config = dict(
    n_kv_head=2,
    norm='layernorm',
    optimizer='soap_variant',
    beta2=0.95,
    weight_decay=0.04,
    schedule='wsd',
    decay_shape='sqrt',
    doc_mask=True,
    train_tokens=146200000,
)
Each number is 128 + 32 x the weight over the matrix's rms, rounded and kept within 0 to 255. Layers, rows and columns count from 0. Numbers have three digits each.

# up: layer 5 MLP up, 640x160, rms 0.122, rows 155-191, columns 96-127
# down: layer 5 MLP down (transposed), 640x160, rms 0.0939, rows 155-190, columns 96-127
up155:176145130104085188148149118116173170113164116106116103132104121143119099052113151184130110150121
down155:115120103063157124144183148183100072119121162121112188076135159133096115149140154093052114153222
up156:116096149101134152124145133145127169113115148128137102191185131172141116154090185150157149168113
down156:136137146116136143097197085137145181126096123115105079120108169077094139121143143121090155160191
up157:104092178161151118130051153143129197182126120163164105102108093155133156106119168140154110187111
down157:123175103074155132118121117151146116141153140082185126076127165114105076142164140074137058181203
up158:140111076133161096090124130124122096067109148128100075121099143127199123096144077096141210119133
down158:083081156120133134098089138077189194011072102183099139156107111077132172133149084147200137091164
up159:146144149114098069086086128108154080135165133123168123103136084101115109134126144145168089145035
down159:112124100136160142102143169158126093140153122122072092112139144210142125143161075105088137104130
up160:132185168145128117087129102087139150058158199156098101065123086128121187157185049175159125115096
down160:172133074164168117143118058067133076126145160188139156151169072039131146142147132128146159120089
up161:116202110179150094149120142156195122070148111119136108125146170126110091131168163152149119163140
down161:166136201124165117145083148118092114090153141162120150097079184110127163132132134108100135153143
up162:136115161158119105143167147167108185120061139118126158146126139157146174160143126064128138116146
down162:152123104154151143104123123085148090128100164106114123154123144121155137121130168107105134171129
up163:144143127116140099097152142095142147107155132116114133130147112181081153127115116140159106147125
down163:116127131129114111150130093130110112147136101147128125110142146105159086154133142146139094097150
up164:144182139157060073163092156200141155068103123151134163204134113121132132142185096159086117123101
down164:161114116159148184128115151103185119124080125088124129136128182142122128142071149111174116129085
up165:146120186064166148093113160156084144094149105102146099061137147100128149164119151195132132162125
down165:172099136165148125094133102132111096110107152130176115145108127161084111141165107135140110120161
up166:195066151153118105074102143107112106061152182101120147116117112069146077146122130174167133148124
down166:117144121138164071113153143165102120115109158184162174165167196151127109116070117095130087100125
up167:117113129134119097107083136113150072124118134163144154133086115132119190125129165154157093177116
down167:154171085149168181111128191113143141139113190148161166121108110071184072209127108158119098149146
up168:140174092096118140118140139164147165137138127085147115089197191099144128143182091191089091108114
down168:094076122155155083069096164115119132177121057139123134130107127098149162172175151148171175148156
up169:118085153152106081121171126108150102147130119147153188120147134127115155108137129110130139122136
down169:124171041116172151103142154111175069110145159098111122149092145130133149160117123153152124109122
up170:084118168174185175073149195112108131099158122050141135133140106220059142091126103097088161114133
down170:143131050098121133174147091079098149105113154110094161217128157140107120142123112144132117164121
up171:118076196136147108079070169096124189111079161139126150124120110145159118124130138114118143128080
down171:114119109078106113160101099127121099177119092073122092155146131128086079094116158161164120132122
up172:128130161170156066141162091124131125057137140116142103152155082142129113115131135099197114172173
down172:134175096072150105089174104145100113105192115156135136154160102107112068156107180139084103139121
up173:101160153120086140094185222087183125112142123068116044098162166092120096172175090167107193122139
down173:119122119128073132165122173094073100111109146102111171177083079147194175054137142087178127168186
up174:170082162101182059167173101152143122121105075126129104116145058149123160129161133148159171084142
down174:081090076121123114137107111098149164141140100134115130146094162075118154109060108174151132136145
up175:161101137122092115112171124143127135095091114154105170172158156105119154130136121093063114162093
down175:136148148200097116137150129061115080083153145101116080097130078085114082085108114149106089099118
up176:124105116120106140133163188147079095107159114108122149129136114162066179074117158156162106105108
down176:205107075106124087074132145155095123118168123121142131145175153055096112151075147124103129095120
up177:115159172132047121160108193100206132084149194088119125085113062136108099116141100109159178151150
down177:152088134116075094113146152114141166041151132169137187108122121191197090086060055118152132076100
up178:123152154137108173097110191073160127103170139062188098083081108144039175132112130154167072085088
down178:054147133134097125136114192147074132135124106139128120157186089124124173156139099141077120101212
up179:123140160113114097127094182107160114150191117161122135123107116084103152197130121170146159146120
down179:102098074099184144115152148115066095122151134127109185149138160091154166096169130137120105155140
up180:152139106127162126087095127135159119099185093067151166124194093087096128101072142132160161178126
down180:216134090137125172126162152140159145126109105058092123146140144143136124160139116139101093119079
up181:101153152049174113105115183126122172114124147099137170090137142128149089098132127182108193149213
down181:110072133094140142097138154143146146093108119192176153148158170062179145128131198126063099123102
up182:145128123129110143168125105166162130148126118153162169156167044111108154193160135134131177114108
down182:166176152145190181079168118104121068132159159116121143226138090102138086113140071176113114115138
up183:092180125115103099152106151134131223160184112134083122129115115164096160105124132152080183109133
down183:108034119130083180070177144143085155058140185051122116089138157138143060096148161104098114083105
up184:135130161156149111207143133105204130132112110140085150145141121105134106141140117114169176097135
down184:173116078142103062104110203099124130114141108131075129129165133141236095140072136097086210255139
up185:112133166152140089082161127132122175183132076166135114138136109115135167148130122129119165132147
down185:150096108089139157144112131148128135132101104130154189082124136109131036112101178133118084133147
up186:166056144101137160125179138082137147096128159127115138105124060185101144168106103063159129113115
down186:129155155168141182170159092107104140140103130113110190090076165097091125151154107131111144118130
up187:125109165165135128094141141149111145140126177139176124051139095138133117127129118098150135096168
down187:149117112142096145146106170131126081173101140147133121162159123162121168162139129144151096146140
up188:101139131116069144103132139093120106100190139169136184132113121077101136077100190119150116155127
down188:091109106096161137141147056093087154139146109107112147120154168155172112138132136125096125078175
up189:122121140134153123111142166124066138115138109136121116211141110046137102082158099067150165108119
down189:096092113175147171179077107109226139102126135115075128110114150078111157093176112094160029104069
up190:140110151121108105130181113163100164126103116110120144131137124199117159164149117117133102131115
down190:138154100156091122139101148103125160092089118120159116131101075104126103119134098128130119118157
up191:130184118155179055117163150166133155109104154207073113124124135147119153097130138109129175070103